{
  "num_hidden_layers": 12,
  "intermediate_size": 704,
  "vocab_size": 8192,
  "hidden_act": "geglu",
  "norm_place": "peri",
  "positions": "rope",
  "attn_scale": 0.125,
  "bias": "none",
  "extras": ["capped logits"],
  "init": "normal",
  "init_std_down": 0.00372,
  "lr_mult_down": 1.5,
  "beta1": 0.93,
  "warmup_steps": 200,
  "schedule": "wsd"
}
Each number is 128 + 24 x the weight over its row's rms, rounded and kept within 0 to 255. Layers, rows and columns count from 0. Numbers have three digits each. The size before them is the row's rms in percent of the matrix's.

# layer 8 MLP down, 256x704, rms 0.0809, rows 0-157, columns 0-87
102:100107168111118134127156094109106098088112114085174104117130168124130184142106112084142151136138162088092125115109097176100144167094092109119144159124126135100120114150137175104104115128148125130102141134140111130116114081123135133107117137133126176085071134148092
099:093149136149151127116167152056161088132130160136173154167134115133116149097091157121143107095105119136098121121152150098140117123079116150125078138089133104144128118126138125157149141136116105154097106105116129144149139127164172130121111137112112177125130113160114
100:125128097144132106117142114131134089133107150167130121162086116128111168120137086143155135095101138110141150108141116108117132164169151109107108115154130116158084126152129119141120118119122077133140114093123125129113112139119124100132112162120143127151138138145111
099:123165096145141155119132131124123139120124104123171121171126150141089117103146108115155131105151130092110144154139136101121121120097111102154173128087123157148119193128149134156111129143139121122139149103120119148128135157145143148137143115172152118128122120110183
101:161171103193106135129124117172127145128142125093127176144099157090157103093159177136162109115136125160105103117195109133115088147137123107142117115121155100075171146155172141098133116113113131119164095139123131146136129120087099083116125127125151104117153169184133
097:155133138137183135181132127121150147176117120129135134163128122117118123164136135148142144139114101108096118152099136098132102137120142146105143127111066115116133098097156150117152143146117164090097172109115082083139118094156178167115125148111091095146123137132175
098:102156113106134105152145132111109112125166120152152129148126113095130115159112166166140118153145134113130127155064106167120114109117132104142157156102116104145126117127132105110166142165119102095144121075107097104141098158164103143129084129153145093156154080162155
098:187084158147083154084108136059066146068109143120160164177120119116108134120143152114135166163130159128089126106149107131158128113130127152090155123115123107122139135110145147105097102102112117101132137178145132161149125150121128159161101093111146122089158176157147
098:156130130137142149097104139132131114171131135084108133140116151129129145121160112080110090136120098137100145092107114136113144147152122147094141132134157112145135147108163105146130069116139093102130091119125124143138128086098126100101124103084093114131122068081146
099:109137106132153142070131146156129165130072135111126074101124124116115122106109133128115181117125102110115125124132093131137144112160097146152122120143134108137109119143117086096090126117128141106091106129133090158075092149140114111097114179138119093127191107136132
099:151114152135113151120116138151118121129097148172075131153118118134087113123117081128129142151145132129150142143130126160117125138179125149128138137131109136114140099116077134125158153127157102123177128111102142140127129107122191184137159118105154115082176138093129
100:098181183114131144100142148119080096168118131115123118113087103118104103151131116117099152131161125146191100089124114164146166124135141129097127100127100090105119115097146118123102144127150169171142080135141153135165141177158135118098140123117146086142124119101133
097:137110138121163116102114146160094116126120152152119141127127167078095151123106121117135175126125170140098136121101145124121146155146127159166111191119114138157062107147169116126092111146121066119132141108136143136156128164150096150127114136109167119115144073131123
100:117125164109106122117143099154154169162116132115167110171133151086120134098125120122082133118153176181128145116136197156159157105124133164122120164112107089162130114132135146099111126132125101117136115151115122071133121153125090093145156153100124118111167112150140
099:165145098098181112092154106167110130099122152148176071131152154140115099146131136152172110122125121113126127147130118106163075065126119083122105159086125147083120136106101133149107120142143107122057137183120156111126105124100122097132125102133089141138139134125113
097:133116102124146127113146161129086137110150120175128091121140169152092156135127143134155077130132108140119149133122154116162104130066109126155123093129153121137159125135179099147141129187134112141126098171133110123141151121077119191148126135120120152093147158168124
099:149149110116107084154140146145092134141136140152152150139117132063168120121160106113126131171065104124092170121157149142111088132139131093096116120135134092108149156131096154145080128067120147150145172132143102116130081128116144121143112127105134175130145131168161
099:159152117109128131124145116122141124133107105107103164145078119120155100148110150139195120188161164146105115155157100139150138127165111082120145143135131181132105142146083133127120154113108142145140148112121121106112149113144092141144116146110125138128116131103156
100:130151165117114115144112080160125138131139126134126130085099134166142159159165149128154070141088114132158133111137147136115114120091138142164157174121094105101128128094125104094155168154131136093129124077112150120142157130142149081096132127126175116168115140136091
097:127118160113145129137163160128175098122153144152113110118143124091123156158135096110154137138096097151133124157136117164138154131096137155129123121139110146135132098111149148131114121153116127141111115111100110119129102160148181153134160143152132061162124107126166
101:112107134161107095140174109109188147142155139152141116084121137142127186136133146129099105132140184170120156120137141142125144126120134137116147108119151107157156142150123146105104160098090123102175133125121130146116108065155133148121114126118142125147110166086125
101:159175157104105183103098112157158114167103122174132115111130101095109130128096124147185113056117144121130131180154084146131097148124148075084161142122144148144133141095124144112097133113142153126144122102139096086122166124145135130148111060121111099154117130091160
099:180132097142106158118109155113128117138133111118138111141151091113134139120115126146112118157116086156148077131162131114168133150138091120118146148110112106155139152144111133106158179145149171173099158088120124108126083181120089124103116145167135074108103100142150
100:140146096134133129121073182110170142139133134088140119134103120108157226148133091081130112163140095127112141145122149134148124126096144162113102126120133110116133150134123134131075140161150146115111163144085143146179141136123124087154122152110179152113123141100174
099:105110120177107113103135172130158129106114135126163141105137147144133092110123171108125107118101087159153150109136146121103136110161119130100159156125158120142127149114127120114126108152126109108109127134134103088077101141064087155149119129136083143099148128110108
098:112145134106148135127117111143139114135154121088142115093096114144135121083107171103132145145150089175148134125161099144144159141147138142104130138117100139172100162117128150116101122159123121160152125114130139133144182140122140071120133138129139075133179109132096
100:114174127108116106118123098149117138107171148118115124070123140071145110130121159138172108092131077152106152130119115141139148095134141149130125095115114140112094134129176123112116157113102143133137150115099151126144144106102162116103129141151133111108192123129113
099:134132179144177092147097087105133158130097115092144140125112100077125148112137150121127148127133141119144137130126166168142121165158120145140081124142086123111100175123143118104121122165121133102111109129115123139127106130121145166186107148177105091126091134108131
099:146122088135127170159172108106105151163115153128101149155108109119144172092149133086111103123104122116109123145083105102134088130153119121148131150162121124153161141150097113139081189153153157108147121144128144127146148104142106121111161077119119090131144141155135
099:136146112131118121119132120107133130114116066103134150128111106158140125122098135117084141081132106124129191123136151130137123093118160159129140122128141147102133132090155087163145142119157139091182144131128167129133088147127121115148158118155119103100104112114094
099:121138110155101152109131172136102152152114133106079114124119101122131126136112136157132146133131129097102126104141127134092151106115099143151151090104150149095117115165119123129135134135138140181156104165126123160155134111177141108079116151152102111096130117117143
097:132128147143112130132103154058119152130146183152123143104130109124118149089142146129115097121109133102080151150122112112138170172082099116120099094201093170140128116106123115123143162164124108148111135145144113129146108141119096141134153116134119089156113122137158
099:128137103112123159136098115108156116116109125134161133120138171135142135107137128138124136098130124130127156165159153148152108135177113067150098149106136144105085129156107086140146093131123137134133151099119094148133114123143136140135136132135132126097125110137118
097:156138117171134147125126128134087150151110105146100048137126149177111118132146093127140174103093119124138093132156115148125137131147162128134121081122105120136094118173136103150119143123137152137131115146133124107148138061127121110142142147144145106132105140125124
099:103106102167059109126167117123134107146107162108093171144125135127149127118169145126128171102096143175161124076146130075145109163174109116157096119151129124161111125066084127140136132116143096100133131117130095133151157106142160119144153141135144175127122142105056
100:130148174115092102122132161092138146151112150127139125126167111155132140128130098173106160126156127112085106124077134165137105126150142093156102099118124156123100129146091135114129096149129119105144118141129117148137171093073133154120104127127157138169120153135082
104:092120040112131159136135126179107152138123147117119097102124138159139130142116112124073166121113099111122132155113149146140094126196132096092098143118150147132137145101138161080141092149163090117167158150158104135097119107109127122104156101135130124077167103102108
097:174161074126192137147130146182144124128162165151108151105098109163131150171159142101131114145121132099131116161139164116125117125103100137144082154135124106136127137115129138094120097092142076085110087113151120131163169134144155157121110123111133114116173138118147
097:124103128115166110125125062183128111167121126157110110102093085103122069161083099145115107130102148092094106160167111133108119148119112146117133140171149090154165133140140114109134162108103125110126121170136129165108152112115160109115114163115125121136149129131141
101:134138100112113086152131144098112124128158096122090110141100109136154152092149088127118106131150114126123094110102159145124092118117155120104144160125137115143126107107108146111159115130134160137149142101121126132178127129123158184144167131110094127115142113135116
097:104162102120105159168143136137106123104131141113132120097155081096138159123065157169132138130107137116079147139142109167168094103113101105144114088137107164147093138114163106229106141172098159135140146115140150076062090195148147182133110158174152089110138141137145
105:071182159135113139149106157094148123129122106118143133147131163190164146155075119163143113138174117106141165131156109107131109130127122113127138110176110123127119137091078134125126133136148127117143146157126158180164149118095188152126126085122135080133166132145143
099:101108120123172143126126107123182124123083133172124142148105184122138088108160146110114107133101123101128167104136148099097137114127151120127120169106133188115129142089165129110113128124135110145149170134118177129106130134114130127150139119105137130115097119093127
100:106128129143147129129115134096126093131107122107158119106128154115159133141123109111141094165105112125129141141113094104169111136109148167122130139131132109077151115160116143131186131105134106132164125128138116115100123106141174141115154117124145108106128125123108
100:087101101109167119099116141140129120144127100125105138123088108221133157139108129146134128122134124118137088097113186108119113131165118156117081158100104131096124129108106109111143082136150138137087131132116143122123119138118142095153098092112158096137116146113200
101:157138135116090117116109116165127117128196126143068119117104105099153142148094139094138101125129156082120095114082153090140165102105156135101141119136192123142080157119097123107128157117153137151120136074163143155113139119147186121113177103111148135124076162121148
102:135184099100111138104138117116140099108129129134134105171132105092109104106134113112112061126145125114151063110134139159157091141144148108108093152167159142126093134068121145088105120065125161116093171153129110076123150141130160133111130147115142146126129146153120
099:105144130104118156114124183151149138103128111106124143131121116147146139105130139097145159132166130133108111130134161118125102149131138160092137146142107076085116082159132160116104128144146130106139137145111203112148155137127168135194130136144115131130109182171113
101:139134155165125147149163097109158113140108155114136135167180141148098146118103111162155145154082127131107156135143109128106130091082138094132108154151150126133150143153141096118125141139139129164118112114064169126098204096149162126155091132150106122112188103133107
100:126122119092136158146159160154097136164136088119091104128151142138116139143116115101105071177120147137132119180138145085126158192145134140109136137119115156117073084128096136146130101132115153107152113075143158152138143080155147101175096129096146112104119196133147
101:118110153102131135137135077134116151127156121139102149171109184096142113138163131112118107114129173090104148133145127113136156102127145138167161138068138096102159131117131109109151125171125115126161115171136093140109106122141166109087116120120085144131126121141165
096:175152167137115100097168129135106122121146140093125129105138101144139122206136112124158133148094152137126120115141093168109114106126135170135134131164118102100133143069131142163127113127155140123112134131121137077125124125091127175109134100140153144129120086145143
099:083144137093120138089131124139139088099145106137135104124112086146105060168150086099124107099107125119131135109136108111147150085158111138142134119169091157140108140115122149152109150114142124142149141143122137146107145108139115097159137130109141147078103157110143
217:134117129094137107089155149119125153117124157156154140124098132149169100160132140117147126109141109111131133103128131103161135147137118116133143131124129132081121140092113122145105148143173112120137147125126109105141129161119138143070090117099114141142137131159134
099:080139109125121115132126129180161115149107139081144122103118089097119132113134127055144113148179137105090151122189145074137139130137163076097095105146115133132120155134113140125143113170194137135118140139130130103106142110138118091168126134120123141144132160147135
099:132122174140147132120146121122120146114160106117101091086155133124135114131126179126143119080175103120126140116094118138102086107155134133131094138126125132114106135169151111131118131156124138155121114163138127122106163122091103093125147189150121152126131105129121
099:125110162127178070133130097143106078128117105081092153113144150135124152097144069129135110118109104128098143113132145162140145087134166090138146125102126165120120107143111165111089092147124152152116121125103113122118098144114128130072140138127095124179104136152143
099:117107116159111137135119128095120088133167121133126135135178117094152127112060098065134117132146149094140107122122092073114124096119128149105120127124200127156119142128107102121111129095129150154120151151125149125129098057173132121112139139157142140176162133140095
096:154071146086131122141169105127144126140094103147097093118146093159134122146097106110161122094132174147143069127138133163115107154115111134061143109118145107146110079113127089136152154150129133103156121174112093140149098120141121081133116109123158104178128119155082
098:107125168134124119152128127125096096150155144133131099117116134089150125085115152134083079130099111119111170146127121114149164134110115144096109113112115113128113152127136125095123150098097135108120148130127104113144114135149107145085161177150126140151177174122097
098:152131106141139122127105140125193092151118161150130128144122138145132112116110098157096117126089133141151129104166106167141106123138120134140123150115092142141130143101092144134130119107121143161151124106137124113167171158073131142130139145152110146134093128128155
101:113166114128125157147096105086144125134089158147152103128143147113131125136152158115149097129120065122136134121122094161132083107122115144142120142110111127104111157143109140162119139142129174085121130151122098107146130131118152184131098130141089109100162099118134
099:117178150151153129064156150102148149130144124093154110143167138109151120124135101151192122114156119120097118130116138122119146154105138081164125130109124152116155154116140136136137122102148124166171164137124151086123126163101132133172107089122145101089103101104153
098:128182144183126109137153188073138155131165148156100127110125107140152133130091104121170120120159091166159146164103114122094100113142113161156118162124116130114123136144154159133115138140110152130105109116113094117110135122128161146150125163113120149109130110157105
098:145132073141160081109131091093109107136127144132144174134075098136154143187192166143127156124145146131138139134163154119132123087129119139087156068112100095163125128137116125109105107116116133149140132143139146150170119150148179142077126114085116129070148151126127
100:120081170115167142126137143117144173124127093118112135136110153160139165149094167117104141131133112124071129154139142094112148132132143139148122155161155167077119116122131142120150127147147125125116143112126135150101134101134150161165151141103129104139135170126150
101:188113109129125084102169100121123115124155129147095129129146146154127111115121108182137127115164113109122113130141120110121109098119116148114088131121096158113082128110100099102136088119113109125116130131131143084114139118138092132157113137144116124142118143144091
096:167097083132072091091149125097116140131122141096163116156126130160099163114087133169104119160156091103159140114128139151135174097154139168119095125152104145137098138136104117139120126167100148127127100136126148142138120124109138117101143176129122153121137126152119
101:079104109141096073128148124151099077146105120127114072099120174159145138133073119100135086095107106135146159129134113069143079143103126119134128114102153103157182143137134154110132141125112108116144133141117111128144109163133155136106107165136129101130134115118175
101:112094106130137145121124125106132124141110139066139125141091138152102130136163156154113115180177096131097112100111122107111157138108146117144163092157132106086108109153131148081096136090146129155161122145126136136133144120152113105117093117107125075129150128110121
096:107136124083195140161114176151103113146110128176137064085149113139169168127120109154159114117100143074179150103162130087142128120147139133103127124124120137087108125193122101134122147129130119110117140092132109112137117122142154190110136155143151145105134137131146
098:127134098132123103152089137111112133160108101147131105143078156142147158110130099112156100178156102107097150116156151167163139110112108116109104102101105084124122172121113151136116149174108114113213093123112156130135118081128067127127135127146099106142107133155192
100:141112100118147088104096108142112131147126145130112151145113081140139097118151149156132139138141143099112125132116131139172112102106117112162111090165113156131141113120114145133117115145142110189129104134150142132136119100125140179131127127154091106127139147155146
111:113109118143102162149138124095075119095130139123145155124119114130118137126103110119116126090094126118067138145114089122081144092097108110133177155108130123134111088157122123127129144148131136169123097175150149151120102121082094138160127157116112136125118109109186
097:134114083103178085116182189094155127140137170118097141105138117176098158161146112167160154138138114100152100112115105151127105116117122110134181136114162130109156136117139096112142124158135156115118125071123134116130145082123150098144133120097133160087131146167182
101:141146179127126138124129151116132134073080104129137099138145169106123097125147084118071159148122105153140142125110124125116098093109145092096113168131139106119123093121133135166128134121107141110155086111145118138101133186132089121102110156098185107167123118139128
097:094175089113159109144073150142148097121161122193179118086108117109140111139137130074116139159109099136114101146133095150126107151159169134136154165112090156122166143139074126108090087112174110117114154132135144106081128127141121161156134087161144133107133138160143
099:090120208130138150148127112131172157115094100101154118110109146134128129132120069160136088107137147126101109119156121142101136112157154143144155135129139141121134098113152164130112156102142128141121139106137118164106128141107115122142131137144158087104176176095104
100:089122122177141123145154134166131134126103110103145106077093161120101117169138114093133121090167112087111125165112103117130135152161121128112109161096117131119163117139108116131131150157131111097120133125103114120156155111115087129118134148086137126093122103158158
099:107097132085114110135134122141142090175124152108145057122105137159136125092098120116123185136101131103134071119114113099120112144131168139124121104119137142158101173096103124124143121066150168114187152117119118120149157117153162084109108120105137137129071156135099
104:134120123103116143128156121119167115122119155138101088113127126123151139108167116082100141135139103120143134114143111136136113197156119135092147124167103163127105160072078131189099144133149150094122087117136127095141142116079197102140145140156128153109127091093122
100:077101125140126108085097086150119129157187151106102132109118140127162111134099159116104116152129085127117144127137120177172135161127166134157106136154081126130108165139128151132126110127142154113114138121137133128135072125145139124093157133129171099119143146177135
106:111122101141119165130103139172116110061150105131166172131119103088136091135109125104093132175162117145153134135096147121147103132105097164090129113089133180131132142130170109102117120140114141165147063080125102133113122118167115159163109142094138147149143153107111
102:138113092119121141104158129182139157112142115110095117142144160128163126129146114137130119117171162170118108115059124138126133112124116150177120090146142112205120144125102108109093127083128108135107132100108146147124158154141086113133110097143121128102144105139147
100:136118116105129118130105134115134115138131132138124126148130165120103084149098099086166144134115108158127149169138087118140156124108106164115159101139101143107124155122153115150119115132092159105161114135128149129136157125138127129159105124151086142120181111108097
098:125133116142189149125114157128127121166148125078123132124088154145133148121116169178127115130105130159132162114085154148157147124142097168114165132164135140125168109120144157185120096113096129139155105122134135133111092092134092101153130095123088121106134127136151
099:176100103132118120146126100159116094118118142134106135167153165074104148104133138125133134131102139094134111117174133140102144130110187121125141121141135192146150114171116184118145104085084135134133122134112123156125082138096110116138074063145107144144134131102096
095:096108166148111105102143095124104112101139157122127094136076134144140117084110100117157128114111114096119136150160104118107129118090119132136107138122126130114137137128133123121118151131117129131122146111147159174164147111142079137154141107124141153112136108145143
100:109127149118131089164089108132151155095159134145151088101134136133137153118147143147131136145136155141119068139117147089136138139182165128121159122120113115132111105112099143105101073109144090098132135136129130116163149104140101128145113127116155168142119118111115
102:173126157137145137164132173116112150172119135081076134132170182169159116136135136113139134146120102121108147108150132130191171141092150109155118114120104109124134139094102138121125135138094098123132131121132132149149121156067116153146123116108130124096110131076125
099:094141092151143110177121106149146135128107121133139139134111135115135127114107143138155142150163140145142110117127140126126125131095141188138118114165135092152136091159147129116173155078150090131111115094144113137158107058154103143139116120137141116105126114151118
101:105112106129145152155151097172165123140124119092049087114111156145109127106114163105156070077147139106107145155137103147162126129115113176123093137154137130135121166098115132130149094142132130152120112105134115183156137107086126166104113151131112087147113109133111
100:127099097149153133125173169148104117130131052102115097109161178156127132110132125129133120147120134128104157121114131118132122123140128121139173102125160107137140102114097126075070127152122121117077160089112129105129105122122142123155154103111140126123158112146112
101:085120125162114139122137118119137092128156169120123151144085144134097160135151149063139171132124151175093125159141152131105160166119179091126137111186140119129110115163135126127143108098131110094117142090125145164148093114120144144141092129161172126121091120181126
100:148171103147129103092117165133132115123105101099131112127116104158129095124135191098146120121093151126075116133141135143185158138127091125147171151112117147133108162124127136071155096156082123144141124131139134121163096204137156113096137120145145103136159141206126
100:146070098138095169178104165131122160149145110123128129122167109161112092100148187166147116109132140109143145148129126154100155131139153143116124123142110140138082118136136098129141084155126087092135122115136112107161109108142100158125120130122144100129166117109082
096:144110136080121130138086118128101126101169131143146124140101129128141167156097149129125103102123172117068127076115111144116134110132159117146122145148130129114120148157153110144133149123117128125117123134128154108105164146125118117170181131117102142176110132160103
097:117121147185117127123120152127153137134129118134151123109087084108118094153148095123108138132109122075139108132138148129136146088147102143122156102181124151116135130128098127114136127088124167096121139157125143147148105086165150119135158144155119133138101155144103
098:181090136133149146128109147101143103104114116113084141114174150134157098113117142112083134123129139127157143102089090131115158115104094151117160103136131150109138148102153161178124146085152126103168113098133138116089161119167115140103142096191152153126160154170170
098:162119116117107127136146099144109114121177088110107117113144168155139182131169144155115111082163052108085148117140157128114094169103157112153104134107176119117144131138090155162087157132152085166130123138138146121117113134128121132124141141157128122171096113098117
104:105163131109125128129104110103107121113148066128127150155124094105158140095109170108144184125101106073114113142138118143155157172102096141111090101142117152165135114127144099169133151141064115112134149133109140066138145088144132149132173144074150169106071126103110
098:133078145135129120115092141123118141110100119137133109143163147160142126158111118105113126130147129119102099143166144108149137111124191121203166120100143143082152138131124126105124158130122141144124129127145109142105118080104100151132127115107135128148110134079169
100:082112140169121116112121141100130123104132102121136119163118118115152148119087129142074096085127095167125073115112143094116117156150129151128107144130145116146127150151102150110086104123138125083099131126131164119126125141115045116152099137164136146093148163147127
099:146127092112140085137145134135109144140160117121163118115124126164142116138133111085139103189121076120112071137116110106100110110150150160149129154083146109160126131161152111155139134143119108137130143160137142109140142148127133129110142123144083134145062123137136
101:138094123158120140102122144154116103155108114136086100098116107150127158137107136145129127143156135081139107095131109139095105132135102151110130115126136072119158131121143167103124080149161083161152123090124127123119150084127149147137154124121148132159104168144095
096:107156119138097122130122144101114120150117118120173105119104161100111123080148098081115118152180128111147082097111131128135132123167167116149157122132151092105144149165133139129132111137143155109153110157117114069102118150092136144144140110130111112165131079114113
097:114171074141123146136118130097105147153162119134101160111164131101135088132128071107128114153101160116083130109064133144121146139156164163095142150174070104125115130121122130146136149144127138131136129136150132111119089160134109125100124124125158118130161097128126
100:109147086113127150147065160111110166139109133113124138136137095110136144137124104120152076147145157114129104143106115199106110152114122139115136107113141093107151126109166153147125113131143166117126162177111128134188110133069109111133113120147121161123151122125129
099:141121169113099119131132129134118115121102132126092113099109122128178142116096124110133052136177124133127169112128132112151160126120115152102133157127093137144110122161125173108118152097103108144123109094128148143107163139084113101156130133124128124135167143109111
098:155185176124111120101120125115146120116059112148112145128171127155127114107136122169129124136119134129125128179111116149137103112142132106104094146178155104113130134128136126157140079093108103128127131102144117095129117122156170156140125107084157118140097107116148
096:107115092102131128140128144140139106153134147124155150131170151146123108122091136079134101136184131111096132124116130150174119121135097187121154052152113096138159139098133131114106055140187084116133130109118119129135152143132142130066115131096143113110186134144113
095:154138142142119113151168163134166136114173129159142194118094128164135108171144156154141125186140141108136180128127136130132129096114147107144113161141164129105123161132142128105122125149125144136145095148119138110167117156089113108120174111154099106106131148127132
097:133134178139123113140128114125157128080116173148160106129155134109111130142123114139132110149102114102119113141111105110111099107148152161166111163130144179119121105124128106128148147091148130139131145107097144154163138172179129108116141119129092192140150138134109
099:139101108151123154082134126081121119127148136169091092112132099178123134143166167133086153155145158156124123159131103140163131122061124093145100139176121096115065166129151142082109160106139153120141136126119074122148147140172097131149092123156149090134129152129134
103:136113134124136153140124159133100093080085137165157089119143098096168186143076134107101149124110124103133121125132113143084144132118154173104142136093109138081124096127126128135136124172147066091091118146126141174139186148140060150165096106159085148143119088114133
098:109172122166156125123114099156083142149172111110120154148110109095134146158084113086116093153140149111112146083133136094103135153108132163132162127129189065180115116131090106148108132172134132102135131112128161131127151126123103111125095146124106132100099092162095
097:162151104156084097131146132106151152095088155106141129151101124122090118122136132160152133142143137134154213095144100142122106088118165114108114150137143107173122121122123123141122154104127137114154123131128141160081142146182133101099149136151185147102115128125108
099:105094106121111114114113133108113123169108115108157112149118099162135136120108083141116147143130120132147108083151107141063142140134143142103148139088142123122122138128143150126156137117098098124134148072156181111115117138144114112131132122118117164145103151123137
100:166119125122134112110104144114106143093147168104098164145121095155137191178124148087165151134146131131133098117094126115144102108118144125102122135102065163135144142139106157153169115103107132146137116108097137169140113119144125171122121116161155115069071139137114
100:145143143140136115130085111114108131122121133168158117109101162120135164125129129162108119144189108148099109138103112099112166157141164120146126136118125129154142120118131181137105123150132135121104107170103109132094092197114158152131083113123136136082103169131134
100:135094095120135143137139121115122153169141059107163096141118113100138146159110122084138133130115172162128118106124133180156139128140112168114148140123124151158124149110098164123141119122166112117143140090133154115089137168125111122146131111125120116138179121107120
100:154145132114127143171088077113108127161139110117150094130146101152154124122113150126110113127117124125153127111175131126108103065188116128094150126060130149118167102085110113085160140110147159134141148102086147135121141121158109147148136104118142136125082159157184
096:140112113112159099107141076148095156127143112140128120082100120104122165157107120105074100083110139182113128115153112124122107115106119134173129150122129129138120107165113125105096179143162091121139115154147151150117140112093151112185113117175164137097123116118104
099:122110144099123116089121123123128133126128093155064116113114107110124121130122167106109144136153109147088129163166135159154130115165175119141117151131160126137149159137152126090131140143132150092156144077129120123143120139139184128095147128154122094131166118110108
102:095126102134139137131132142143105117117119158186162112131127102144127143101096094145122131111095124134125137151144125154141151114151115141124120125093116135133181126123136102161170113114114110096122097156137090147141140154121144107148132156129117084090138104145148
104:102120134135181139105141084110131089147111100138146114124134091113062148142113137139123143149117169151127135129125158149115128127164146177079115151106116084147146113087119170088127171121155121127151141140118129063154154132099152116150102104135137103172159097106164
101:124142087079111134168132157114139122158142129120094121143147098136120169089121138115128115118140099143134131111114089133148130105132137098132112117101146117135129118101142109097099128165145138064142102131122150140162147136112115120106120151132140154143162120140091
099:126143165160107097148122117115134156121141135139089104109143131132135097145175098116188117079120139153141126160126131132136148161109086158176100100103073163133107095110161095079125161135147145098084092154139112149141142155127108148171153141069132107108145150091160
097:102102117122104103072139166161133121098174143117124135108155154123141118096141098117106096130117191120152107160120160144126089135130114128130149150120120154123170190091176116096099144125155131152121142156141112148097144146091135155125149120122096143099117135104127
098:119133140152141102126135146135135117153136115111169157145165182116151132137158164126138140157083106093143160134142138113113130136160131120131132148094107162103101118124134141126114124153124125155111138140132131098137144149090109118109088134119147083134138107094138
101:149110144119147161139131120089104121094138097137125105163137160117098139146144131145125109112130133108130168117140145144099144096087128134177128135129152139133113127137123119185108091147123134127110113139125158102138095067139103117131115196120108121120156095131147
099:133142164058152126154125115136183153113119095123137117128115126132119157141106152122079066122171149116162099103142187140169147127124108146124183100135135128096109112112152145132151123127144123170097102108126135107118125134169126099169138142132123083126158085102133
099:154071093108133098131134144129100084144098170149116102143128138098133087130146134117113127099118130116154119107124168130113117111130148149136157135127129110105142176130168125146116075111163138120121099106102114099149145139107166088138137141110131102138144125125119
102:120142187135162140125141151112128149128111135160111103148127113124143119115153111129158156153101108165115104107147152104112125127114114091127152183149099131111118171145156160203157138070147132121101131124120105137171153130099147101148143122117132114163120120128143
099:116129114110103132120138137103167140098145137134161105091175145110126142183068150110165155171159130136132156155161144118145128119103138118149159109162130159101144099127128169122069128125159148057144121116122148126147172111145149106180115103144062147154145142131119
096:097175159098114114180119146114115137114141135122101122126162090121093116111124120174123118138150158097137066145151124125105124115077134130139134125109122137159138129135142071161124092115121130145132132101144153129131122133119128125131110134147144118152153146077134
101:141123132083156112141098116102105116132102117133101103097148109103141133117123143112167154157115141147111130126099117108140117141119149090144108141120120115156163180116139120098127142105161144128139106117121102109139077103138125199110128138089080175122142133115101
103:112113141099114138132145090136123184114111113124150165173161170112159128093132181141149090113175133179096112104119113143133132146144113136123108133127090115142120141110134145126146097099105111158139136069134155112172169081150116095123153113138156106130113139097076
096:079117142122128082137141132121104124155140137159143128136099124107099152174125105161142133128114098134142133117106160124129131145107128128148158126124122102157137142124159127117071126119148172091118145128138132125133121149106142136080142086123134127180060105159111
101:109143140149110111116142134123111144169150121129095173123102196150108145138166109157089118123097112169114126147111122121120142143141111130154121149158103107160094150159115154062179122139121102147146139122110100119151098106157133150151136117184118161130145124107095
098:106125131144105115178119155104151146139150164147152210097128138101162067094113080137149141105096132099142128115096111129118128122140154154128128166120134167110116145125097092102102117129154099078142172187124139084103082169126112130157148141101125154138108090112175
104:114088103137114124115130098097082138136118125137132147156143130126148136104101097135129146111132104177121134126135160125116180141134126099126136141148101136143122172175110157138122111142125141134134144126109052131107117118131125148105116087119139131169108130119104
101:095085100101119119122135155112141124145098141147147140108121106139126103080111122105101122113141116176118110126112092140115150147127155156130109132110149151121121158148125109112158090164163130102076145168117151116106123112111128108115148126124129183089123134098133
105:139118081169143169209112141122123146115114106140135103123133133140103086151127085145127167147125084118142128107088100123131141092175156102138170096149120105127147102097124174112120098130139110109155122112149079094125116109127108114111124137120156112090113143153123
099:139122093135135076091204115099124129104121100159093072089140161127155142109156139155134162134139142108126145142156093121157113141145169137125135155140152117104113146156151128158096156160143140089166167131116136128102128112126137137148182124133159141123164112148110
098:124144208152178100100160163102149161135114139132145128114102127060157114083140158138123103167125141113127112146131138138116092122165091145152122134150116102131095135109116186089190171101129136104096099077078111089155123117131116110099153130104094144129121124143128
099:128155091129107107156134173111140148140122137144129169144126193165107125137104079102123148156126099165119148130149117176120138105167113094089135105125162152116115118155115084147153169122128142140133142150103105155134137111148132120106106151139173111167145124123118
098:093131103124146131143129135125106096119115102123110100132134164142128139082162141131102150091132072114133126128082125118124119099173094143157136132169169163152131084114117152117087158131104066108142170080109137137128156157104119097163144106187104134114145110134143
095:093160148135120171174125112135130168144162100129135175150149106111133089097117124167162101112084133152129121102136148152137133108091147099138114170100146092138133122130139141137103140075139090139106111141146098142118148135119167154148140104124113168103127133113135
099:105165152158129150139128147102156141159145113104118164162166136122138155117139123134128137123122148148117151118149124101138124130157132132125119135147126148161160114057128103131129140183147104147156127118117107087128150121148097163123142150152143108146129065152119
096:120103072158118098101080143113104145097125151187136128150076153121094128127125159141120094107169180071104106126132127113120128134131143146100133116136115113135148168130133158103070119085148146114140106114124113107160096151112104141128117119139142158145094147117115
097:163138117152114156144145110158124135116146126106159130184104128124119104134123156124110104120117197126087141069137127107096131109120182108155135132176124145121132069162135119147164114157121116157133137103148136114133115092149132080106201152110128150137123154151183
097:110134163114124159112121179104144130101138132117145075170113127121103170083120159146119168136096100125121136117163083129111152115118143118145141120119126124134162063150093110127113177156131134156150165136102139131068101137097107152121099120123133134144125128126147
100:117102129139128129155115134118093117087137153136095097160101096065066121111148126088104149121111117115127095068087079097120128134099144120080148151085143104068143133159125138133113101104120145114099133116148110110136126141141170127123133170095136115134103146132093
099:129112137107184111143105184123101128154107142127142099150103170167138134145137168140130118135133107136127127113135128069117148122142159122149104129113098122163130118151125158088095176108150097138132101110124146077147112159105072139138115143133081097181117162130102
099:129147110080070085135164082123137083124119138134125120129135090123088126148119102101163114206099123141153128119199135130117124097121135087147123116159119111115198132133093112089101168166110127097099143098122122116112128134190145101098110143121104112120153106123137
100:129099088100169127124128124142191104179121121140156112104125135056136133149120137140103169159103155118125165159109119106118147113108151139136143134138124118129078134186119130088112161084141099144144155120102108092150138143130114144163100084112116102146122128134153
100:108135140099154132107119112095106154147104125136165124175204132158129144145147148099165122097116113164100146113118146105091087160094096106149159123108134124125119097149098128109114136104137083168150124166046143124143124151126159160085095123144109121158117081094076